Part of a small language model's weights: 21 layers, 6.29M parameters.
Each number is 500 + 40 x the weight over its row's rms, rounded and kept within 0 to 999. Layers, rows and columns count from 0. Numbers have three digits each. The size before them is the row's rms in percent of the matrix's.

# down: layer 18 MLP down (transposed), 512x128, rms 0.0787, rows 484-511, columns 0-127
# up: layer 18 MLP up, 512x128, rms 0.0786, rows 485-511, columns 0-127
down484 101:473468477448486469520501519511483512554551539502438554584508534487466529536464467522477558538613514538397465459519461496508495576482449515496476401535508481491499518491497488484516551501564472573562487538540469480460502504428492495516513454481510552529420493501553518520485543470475439486526484473532575518499550481507496495537582547506495521446460340471485514509513489463470496482449
up485 101:500490455492434511497456511425543468504497553435450485571459520496519496514491504537520417487426518512440549505549433547511463550512475552507468532527543499546459429519536515475532447513554527463497500543486497514477547426494525469509518503466507435450457512520500513490469428580479570511551509498420510571417442517486579480477469513484483535452439521584533521478476525542567470572452
down485 099:512524527540500505482482574499584529489469548491486465475538487510477508443485531479505492552497510485445420516435479505547514585457470536518511586496534465440449487528493506522498556503459467430557426487467546479580457551569501496422497601504541482465516519464503523505544540418534458535508532543530437492510498536482462519475536489434545468577582485480515507486500442402498470499546
up486 101:481500478502530494524412459525464482508474499497490511443431536414514468486491463516546542463571449494492507584460572452521536496469498417518546532505457485548534450450550450518449514559470415477502530536474508421582488552448495505481479524523560559518487497513564495490470520527542470484440505425481467467545539464490483536510619538440456499539531555460440517545509502513472548469505
down486 100:504509484573543509447545485449534508532512517465458560522484497530425596482462577532470511509406508541512441492529512468485497511447464464407469562543565414474476532506496460491477508427476532507502523493485481471531538452523477506547498527547473508546493480454495480507434445475526486449573477564548508486506566544537494503522506455578525554571550435562554536452550542516486534547528
up487 104:534546550473484457448569527540386567521499533535465465566524532515521527579505600492573483469447499493450523496504501534436527534484499457486486518540557567485555485561501479555494442560456577478486526471565577489515533512502437458515451446464520513491443457485469476534392542523453560514495512476477498495528485480493481539478464481541519516539560490459496509471484553511482443437511
down487 109:467487458482511465462427490474528449492519544460502513459492466522496538500543581498492488541523488499490511509393479567586541463543525460517461603461541451502490489573462517463566526476496516471469471435457476452438468496497592527530503492568517444471534496493456474466568527483555503487506485538499478527561547439472498503514460520496537485441534466434396504522466434509536496606501
up488 093:486520477482478520491502509533516612527567519550547562512467507527509410502553458509555588475504459493446491486532512497471497508475430428524548566500581508453507537544478497465487378516479523445531467602451543488516432457531510483567483493551481511427460461493487457478527524508506471496483536549444455559519486515431458479479466546484473514494519509449443475482565460567500475495486
down488 089:466473561569505474476516543462520461487537486507500532564498538472446551516540501514547479566435501459520475434502492466437503523516553502443440573554547552431500429569546462537434533528545590474503518506464400542471501448544552474467521494470443508536523522438511565504510487507440465547569433488503479475487490451527519508569471506530516481520463516484485538552503593478483504508561
up489 091:487454430549539483528514521517444503515519481450560532531477471600542455515538486497431489523427471468514498492500476493527536526525474541547451517550520502476450483474516519478452480563506496468565493393472503540430511488501438462531536526522519537497499553471594530451482478486491578443421517494483475399507534514483486459448579455543496482460501512523501463561429549471461555480412
down489 095:511484497443535483449573423557519486504535467509489559479492467463469505521486531578501422409601481501497519445512573541524484510508499483475488440460481545554563508448490517537468471439459513504587468525503463493587522541547497503483549552535509508565533437511432486466482521472518440500529529512548448493485502557520488490535474512406417544493511482428467439562515495521550483537512
up490 095:487422486534523488503517532519592495455505544511462441564513500437471502480500483513505562499465528460548476532452489473488448504461493525469547528506512541523542474493535525550536519475463506525520476539498534444505515471513535432464493547484541531507469569463504429487481436454458441513507518485499479491514405400436536434456428448539479527569501453460527500453545503526418628570477
down490 099:490552476473468513466471527501482516456472530507518514450524531507499408515515492457492530519497495527403484459573510590506581530568505534581476499502536515489571537555435530503494415525442572476595535521487468497475530453485473487488492443479532469555481503571527528433502559497469515471551447514515498536496533519496436431569513436444527482490480477442483531550430535509583483487534
up491 097:505539447502480501491456461624540490451449550505494554518495486398559459508521530493428502436449488474410405520526524519495502493561551577490476528466471490445526517439487500573452515498481476439540462464482536580458539493443484524507519445505512535542543556529522455492451488485467528475479537561491584494553465479571471531447513423556544486524477523494495485490506497466485495473521
down491 097:470515531510447556442541566509529481563473481569483529535481461500543597490480493573447517472520517554519502476494444522512495524491448546462452499533456513422487603488465476571418554505514509500454490475538486495489540479506463537530490473503499462487473497456392584496502496546567451485490476410569445527467478518450477446430459488574461530528507462476456497504521521479451553543495
up492 097:532519541492533507450466496499551498449481493445470522561490514583483457448448547521478433445552547479457546466540509502527531438466539478507457486481519502497523489376425492467541465532555512523560426460551561557524560491481509502551524496510494559501508498443542523533462453393463551402538555533511517488478512520485528476550469510474530445488511506457431462535484502571448462490525
down492 087:518498416507530486513492473568501495531474494487528474515444499410534416533489455499504565520470500534523477459533497516466485501546521477583463426540510533539482510520567521502423481514565512523549513518415481466474524549484407496492463489520477354512551482512495432449505509439475501505444488542480532501497532486592519540517468491500572569442460526577543548499472532499478506552485
up493 095:479530546492513498484516487477480455446462504514455431472508512455568459430540502521497504506436550457459556568538518597625533490576465474535524485514521469456438527423541532513455425516544482462537491463458551526539554538487539524552548455472496571498515489484508533500530531566521523492506492479554450522506577523505462475457514533500596500528585534568484447498554498482491484497511
down493 096:482439551488498544500564496507434473527508561507562540601507518472429534550514506479480484504504511526574455488505495461480528449467531501510482570483444455437527555538473484523489545445512468554503534509557540522442502476550423428481465559546420480455490490439522491425477477431465513546533524546481526454525460476554443501581461490524464456441485502462500455512467461538413479468525
up494 095:566500485485479461477458494503429448473548475490504434512460538581442482494505462416522417575482516447506522577513519458513524435489490511504557518512472551522492469506493442517497461457463549564558412489428462540518552418521531517555522491529554468489433450508543519393477515504459510461423477477533529465495503519535456446497498493462443491589512526521479518522485544474436490480499
down494 099:471520457498527526482543528486488506471441456460465447533527535422551542487510552451450548444551514494393528491525547465533507495458521503537595499462441467591549510483495491524503491474508471519494484475464505543457499532448487446476526540463484512465507487489454474494491521621416556521562577480508458520502556474486496501604496444483447546422463481471538476461529547504512582499494
up495 099:540466479468446416456459524493526482527487451489495457500522591470503542479487489506412561520576458514434530481534494497570455441563421468465545477489433516458494463453463483555514492488553513557530528474465508507524548496454538522473511491575441520547526451509523500487542552565471476459554517477480490467497475398497512526542533491531498463552563538480429570476474599449491487496527
down495 098:509494513505511493510511479533531501532552460463476499507487454546550465480502449442520466470545466530476461556446484557502492475512576545489547424436499439511499517491612473495582503478517544525498476480494433523512427472452484543520557480480529508514459546570574482564426488508433465506419426484517498477506522438482533543459524514535489483559454548624430467515498488513552499454457
up496 100:488514522580499497465514459486469546471554472547498436528581534514523490429552442430436536572452515486601517588449442556522482463527556551381493516454553519475540546459522496484456483510475507456486529557480540479520505462437475529519501561531482534541468560479512502495502442471482453533461487506510463502510446573528493502462451478483434534487527534515477563463562492479509441499483
down496 096:534451494486452552463484460456491462563512493461544497438542484476464495534526513573499496477489497482526438511512443479477534497448507551503543507548541466507427477472545446532530500512469509574411459363482425553450413520530462494492484497519514495528562496542457559576524447469555468569505553443515546473568482513445484562520487479481533571494498501520486523494496475463511430550461
up497 101:544550561462450502582506462557473424513522540573495447538500481528420481491533517441501530498522464447522521460493438458520478488520503530527551498499472537528554526438437435447392525493495502529491527530511564489405454530571573437511476464494509495421532516515526462434475545521473466579521506467506521480571493482525487514560513574548427532536482501560474501514509500466494467479509
down497 096:431523432530504476445487490521510544508408470549535492467501494443508540559467469549493503514453507535479473478479499515460506531500513478457494378572596487537496541534579499518489403506521501513536480491460474474557489503543420569519514555553484476575486566562499525476543444476560511505532536531507505469510452485392504425549483455478573497497509496513508500429505473563498473513490
up498 096:570466494477458540555563431544475472534573527456532470488595461441495490438591524506535468513543490527533499511462461536512438468526497500528533512492493533495534502469580497510462531459489449439455543505436560478456477426490522509505528529509526506473531524541506530533399505638484518456473525446513522525517475567486567503497558466517554543474558498466513455489426478505545462514494
down498 093:444478535533554534473519484449490475462453463505507399463465575452490600499529407485516463441445481509479528488469566454520443472436487507468462424528518408479545499493460536481520507540544467468450476463512531456548520488530431518489386503466460485445515533398583504534491463503506476465526479500501516478467489481550475459500516485471442520539497526523492452503554420520495470512538
up499 106:429448534506488519517478458480499533463491493453510452552484528445408489580467504462538545519562459463493449561502558598520536529499537431435513485495517554489482462569544420425482555525518494500516482518456508523485448477439481484504480521468523549469547481518498473433508498479447500554505500533597467570553558466583494563452517502464478489495551492441509549492525517485484543454568
down499 098:547545492456575436523440557546451505474507472461466568458523438449502518406541506475496473441505491491551547437508474481504501494522449485596456490483491533514516456562475489522452487546577502523461494512536524474557550557546453490493507482471570553511499516480492555580472519528585464509501540522402497570466508502494534486504414502579471543468506541518506454460503510408484513508493
up500 098:447497501493533445455524491631574524498520483438462555491416567423459485542550417568513421467526474454429425471460447490551522533463556526481508515544439508494452540498484545519539547472473551499508499514493538498440479502521504540531557487477477448475428546438534519517520517452550483502546478504539486504520507494515483421529524538443527538563482505485476456501508438551479497528519
down500 100:593512433480540489534471499426383546459467457540518380555574483573507546466528458484456485459495472548523521507453570521463440469485445528456505474454526532496562500488495518551483519526484472511430487473558430527531481510457493484492485509505503474411565509549488538483484395492484503516493507525505560552476506510507510568530469587485475532469534493538508440488502518495508454547497
up501 101:566509523415479453511531521456524536521508544549473493521512486535517529549497475524478472425496494513527465475511441493434557475477535527467561503521521566453448491500473516488471510457471551452448476467551576443473486515436436433539563528456424515484547471459571542520466514577481518467535504479524563522563478514430487486529496445456475538439568520496493485500528523420427471397513
down501 103:464513492527493521455457560470470492524478410459528443444443481520567482522505467501606540508487474498457459546489503546450496585525535542454504589477458451511516490431452487465552491588454501536506464521509401474458517563538452521469489509467421427500519460542478512502524551498438513501504538564478507430472528503479464495515540557504488463501473491510465508502469426537593498518441
up502 098:530488511497458434526544522524516554551527512505510472507439555457468492431566568496537512492403546499500504471475485554472550521586580530447483526539536570438530419499404519511462478569481534491484493508468542446499438475502481430468448441473486491515520500497518497468480501481466463559449566519461490478527500474567553547534495574525543521519507495443576440486505521532477489448568
down502 092:487481437527451510502490535496539419512519502501490399506500433524497546557500491447550510513521501434489538495515426492528415450515524395479491498499540478586490467439507499501503564455559495441536508504500461561538496433499480519552521506488514530537520505497463459582472468527479492422518521526508469481443525514519503462519537466415446502462460464431427505458534454527610508503421
up503 095:560464488463480562537547450507458486544516501461547511483514590487490510497490473472522377501532491399446438492533526503480508442563445490491505522478488483536442569523519436452471540472493463478475534462482505464552486475448557581545514465556501537494526479477563577478540472469491463507474466446509503472446513387471413508486495524508471586431474511542442512473486489482521514521532
down503 086:471515481548504519523554495476524466496493526500435401480516468530485466474455533489488559445482545437506532437469528436570499520567523438592371518501561515484522565511429550534535497501506517471578531541468469551475595516434491557546495508513502550557512498521481488504443475509503546508524460508486467540525545525510523554478476425469518453511512501509542511458493519415489412472511
up504 103:515532524477490490427490554467541487434530528496471528452558460493473520500544482605502554535578452469509424502457538526461527508542412476548561540504524511580494492452576434459505500500496520493516500497449456478502505462580458528476544535477476490435522541509489476492487531538441428484526509535463435524516433546409528480536537473531587516483537522458514509520521456451540499403491
down504 109:521526519481483560505485480491499477580531560426466475443478489451551488534574497578497445505474446553521491452532386509479494543538511510424491520496483538489557514472538512498450554503511436495520511451398532497469509497491515519472458520454499536407460556450512467466579539508477468542516481513426479533506529540540463531471569473568531489513435470517497451479454463526406493555534
up505 100:468494493502430548602470551507571416525462516475521514540507568497461551487453525498537534509464569472519432507516471510530452518517474506388484518513503559390544518504532491514485518495552519553466545417470515489457513459587587502468570479493532521495471544463410487474476426522467498482546472517484536500458522545422511538466487505478533582530456503495525503509510499468510530551481
down505 104:550489521509558480460509568523591584437483485471505565515433515533497541497490537489533484464528542544469560533503519485491529493467542432457550504446555505536478474417558535514512527557435505532482529496508498488500482486461426492619463518475434427547492514511528482453493514630470501542473515487506518492494520591591435513497498442462506490522474498524524489574490494536555486485486
up506 103:450480479519501522472504483512528477487474486523524540497504542379501503494528522511535499507566554484505485396547441493582498521480559459498496478504487509506509468488501551548423559522484460491527496497573526541503400558551491432533459507516505510548514518461453471553421427523447485416434499466549440522532499490529514539533480568483441452508435532537462428522522499531465500494397
down506 098:429511484414452502558444561487497554421569476475452507501493511509531480468570477576389549506559462477508504551541473484502528581553448571502517522482485484495497509541449467486533416453542507519449475576467472501497489518476544554494477521476536568467487535470514493484426597510526473508557485508516497470488444517526511520464507497578516502471560474483476564493475475490492453548416
up507 093:416595548545464494464518536520571466484569494506481469517441514559492507495566453588477524486553464518445462438500489462494509555528545488505462515519478563462537549446504448428469530529534519440533436575460541494448502490457444464546561449537520510490489491533484495494501511458461509438445518549575501536581481472496517506537498528514518412511461552466523531502513451485506565476570
down507 090:462444462481525476545455460538506470560433526484468507454471502468461543477535548571495486558481492559502523492515495530520440450472485545505478517432489417542472520612454457494483516508552511461484450433499450558493464457511421521487458427471393527495474524566472499555550474445514479484466458464539509487434537442492547506554507488563417492461505456512513514529579488495551464515493
up508 096:575466554548443520493471514518528470508557535511525472564539531476498559488489544492554479509475407497524530499537469548518501432517482524463489479496500588527476491526491414531541529501526578494480536522541393508504484540561472510448492444509522512456452540472506508519507548543541560500445530468452445533525434570536525531396541446498555502469485568511468511454488513564493464452588
down508 088:477564455480533453495506528528492556504531481527434506526450450571459584437555472471528515460540531496439545541506525446472445516531462490533514419537468488446480514448512490506508480501596465464447452456479539493492504474522480512543527536402473483516485437496501461431527472520532488412500460522569542533462548435472474474473445543439497572481482502467474555469506572412498544517498
up509 095:499513497449495462507567565507439524526454530514526542455546490479500471523453486528538462504484460466441525379491558496449454515532452480469489494490457508473391463471510528481516486514498460504499452494533548575442476520484499542558518498549482488491460334523491533498462478529496481510479498512492448509472617505490544543474489453454542564437486549491450462460459526430453504475504
down509 085:540526466533523475496520543515525498467542490493452476521581512526483441512442506559470511435486532538522463516545442535459494523474546463442540448502525523449584572460555421577459473413480575479499541522523448517581431494503526453507494486379533471539498568457549448526501441465510456525530479533505489490553480522500478466541486557499552519508491517472534486404533505564521486516504
up510 102:443526493419571452496521508548519498488451454495481506533524515477428536539448570506494505470450506533504458521469491529522478494529509391499450496522499506494567493423548530483546507422534476549573500548484529478512528583528497545576517541438516503534437580486478520484544478545539532471486443520457524461513456479461647515491469497494469535470470568548492512493470522520565538535459
down510 105:450460509560446477591579499446573481450468432482474529500461520497564421461490579511495514539485502442551521485588518549466488533489471531507513541463518521483536457566499531500504488540470529491470518491496458538522490473502590438455489411543556535478538518547483470598440503499550490476550550509477516559510530512574416576487534515493532529523483476463554481516487517503546448519524
up511 099:448506503478551467529451480465443496553416498474493413451450469508457475486519478516494518560575497484495479515511534484489474471522551448428448531421499497423558565487545565470462588487485468533450495485490549489529471524571511504514542477521510522476423482479461529422612508520502488417505541454494499528530473456512459512556545502453506535496503498405482494449519523534463472543578
down511 099:460476451440530498505527501555470522482503479470511512472554512485570473541472496504530450474577457576482468507500507547465484498536512527575472598525451509493564508465488445512587519519525562557473541490569450488485536508542513429532520468462463579478549548484462597511466561486491416550516607458470488454485533508491537468486512495503537456518507474502440501492438498511412496558550